{
  "init_std_qkv": 0.0575,
  "init_std_down": 0.0,
  "decay_fraction": 0.606
}
Each number is 500 + 25 x the weight over its row's rms, rounded and kept within 0 to 999. Layers, rows and columns count from 0. Numbers have three digits each. The size before them is the row's rms in percent of the matrix's.

# layer 6 MLP down, 128x448, rms 0.168, rows 0-42, columns 256-319
096:495552499505489486517515564466517526475509504514472486477516490528543481543513476504502481487469530542481504520491478461527523492484514480515482453513506481498542497527495487516503478503465530
096:479498523510479496498530511491466466486488487481486512552508499522503477492474495519509479467524471543523444523515460520501459509512506505488480506521492469498495505478469535480484503521532532
097:439534487476484489496529534518457512504519487524501506544501496475495537470504517481494506492486507506500479473524478537521457503546498527521460487531509492486499525510470486478494493469485497
097:478517460515536497504496472501483493496523499507501537495453478539480520504525474520510484505518530513491475541537552490467532516506523528525508521487523517458475521517536489482472524474510534
094:518533437475526529533513523521475499468486483513489497533518515495533535474457528490468473491528518545503510466506463503489493495544499524508521540475515477519481451503453468510467490484466501
094:476497515518502538501526464532530489493528489475489497494482531488510461518535511494493476499459496530531480481516535455523491505545549494513503497522502522481486462553466497494517488489523506
099:488541503479522519531479466500518481481471487509519507520494486475493480513481477470523480504480500485484460482518495508533494523497532476549438476511492460544519514523508493480506500493486493
104:496461458538506494516533476533508490497485462542481490523498488533496477507499492500475529453519523528481475545468490496490535482484485496510503511490473487497490481516487511481486482480470469
106:491508519499493511503486483507526502492495539512494510505498496531468498507525513519487491536533530485539541510493482490458471476423529507499491513517540474463493502459474513553479510461493540
099:475496481474510475479497534448501444517520503523555459513506524466520502533489482494503521475477520520499530532479458511507469477471537498479513509507484524527557446488490527491545498483471506
101:498535509531487516493505466516515509499499501524511475497561485493480500524471513525515430488510458492483534500515494476478470536514518529542519536486467551532509516513457508497454506484462569
093:499538486462495468485512484503553498489510523513458526480497466498477476498504529527526553456497504508476508497472517530492534491510545468458495521460526507496524479506515496519483496468469490
098:478511514513489492510502518484475490516477498508485519502514500529492569487502496492476533532531481476503541477499485514530517517498522483502541501503471507510504515493540510492518475515537509
098:496493478482531479489500491541509523529461484495528466545522475533455542482538500487499483552525535483526483495505472478467490463477517540490523498506517519549531520437494537483527484450532512
105:489490502491494503505491534489493544503509484497465530517517508449518517490544502511488529456487513489535505544501465521497467523494499509513500477513504481489509526467417522497522505546475499
102:464518501483478536514531505495519534513451474544508492496542432486484505535541447511487526511497541506536511481505508483507475462493500520475483526465490461492476482510502501521505510512477483
102:492478478496504463487515455494528469509500500484525492529501474500524489488493477477521505527453562490505531513469539528504461522530474470492481494548497494523493498535495492527509524476440523
100:504469517450524456510481454502480487511511538484519522482457541486482493533500503487512448446499515505486523538520491489515505492484491496516487491496494536481506509480484532482471503475506520
099:535517469513467535524499533488518452506490557502506484490484523514509519496479483509511451465523485483439511498528496518459554497457521473515487515520491531492538455527508526490494506478506544
100:524524503492522517522462490526434486504487494486515500515476526557482495516505546466513474504491508458480501529498531478510520537530495484519488479553503499500452456524499442502506474488469534
092:482543506540513533474501499485536520505521532486528479502522522483477491472506517488510480524459490516513477487502516461517499537467451469510545517550483482473460489550478499488468545493496471
098:485524505521479518471526442517485518481502516475465495493513519519455503515483464492531451504472538491464498494483502459460516482540484520511492520466488494525499530504486522497499500442483486
090:496545549485487526573496491500496514571512527498522491485521480515505514470474539485523511505514503415475526492475503520459482541455494494515490485516491473518517460536530473484481562456444499
095:505523516462491524486481508514526507495544485535538472519460506512495513478527488487466464462486503487540463498515484500525521437525521580484505495500572502477521474545492511499490477495510517
093:465504485484509487511493525494505522545501504542488504498529471516526477514480495522465495450504516525503511523524477532502475515483479542485531492485521500522536504503511549476562493490533560
092:463517510466483462496520520529520486531534501519493470509490534538525522481499517472484492480476491475584519480506476536474492496494550514440510476526525511521491500500474463498492515552555490
100:473479482532505492490501521461472499545519443471497498478481497536522475501469469486448485506533490519499497501539444480502481514485452508505516504510495445521486553519483506482487511495500468
092:518481520520499514515505499546467480481543497515480536539450489484541494479487532488547496559460473486479487519460516529494569509468492513489538471471504485520503509474515557512503436471545532
105:571495506502456500485505442494521462498475514488488524490466528524523513487464540514489504521492518507489510510500506503493527521504564503498434490484510540472571473514473526505497531473518475
098:461530490418545517476512440526535494506498488539469477478477501474521492489537522513508452487498462489531462528509555503488530440450521456504496509504522522520496489516520458494502527500528503
108:511560490485528497494489497531468519423542507532529486525473494522506493488482494516525515508520493511539479485488520463494535452486487526478530499466517513516527449496490532493547503469519504
107:501503494498509477534465497482503496474499485516515491500510536519523499506501425465486494533505554527489477519474466496516500498508524502530523483557479523483491470481481529468533494472525477
103:501487540521493500529523465509487498507560518497534508520487479510480483507483495560500516527497510450514576454478457454502487503511538526507527478493529514489499534475500533495545480480525489
095:517588478488504506520486470489541455500526526455508540539465492468538488471535489562544439516490498501493499500545496528496527455496532507472475515503535485498523515518492484516509514459476466
096:469531521490476517481511512506494547504487516527477529498519505511488520505530461521522484522488511507498473469482498473483483506489472489482486516498491479478480521505514452470514520516515469
089:498515511475490513547527478509515490544493491457530527458517535494515454507535488542503492498529575486438498498540499537509507500507535477501509507485449474498488504474484515447509509512451489
093:508524517506527460515465453500490476506475528462504546503472523505516498526469493487505492465483508517472484538494521529544569532552465499495509484497523502490489528477517462490460515450491507
096:523511510527548547513548468544508503462502505492522482487500508507515485449513457535445493566480495510525497500475514480479563481450511483462549482507535468496477446505468449542519518450507510
102:488483513521482533512524472525542479530462500506484482551489504472508493511492536532515533518497513520456519506500504515504550441507520477476448476494493499508493478503498474497445536472506501
100:494498497559482502549488499491512479458495506488455514471507471491501486543493482503546507487489561496539489538463447479522513485488493499510501489467491454454516474507484544489517451474510504
096:515514439453539502517532501511559504495515542488506498513484485472482522499523506533475537517520547481470491490490524553493487502507525496479508485519502482481517526522452492506508573502515507
108:465480504486502485493491461498470501481508479519515466452482509513481475466467441467492523511505537499463526542490504455472571528517503489478463510519501512508511497510448502501490470505457527
097:521464461468517496472520460529511483491441533495514513527524490542455460505533496498507468470490560503493508502526495475543485506514523455540442477461502514514493478474518453463482481445502505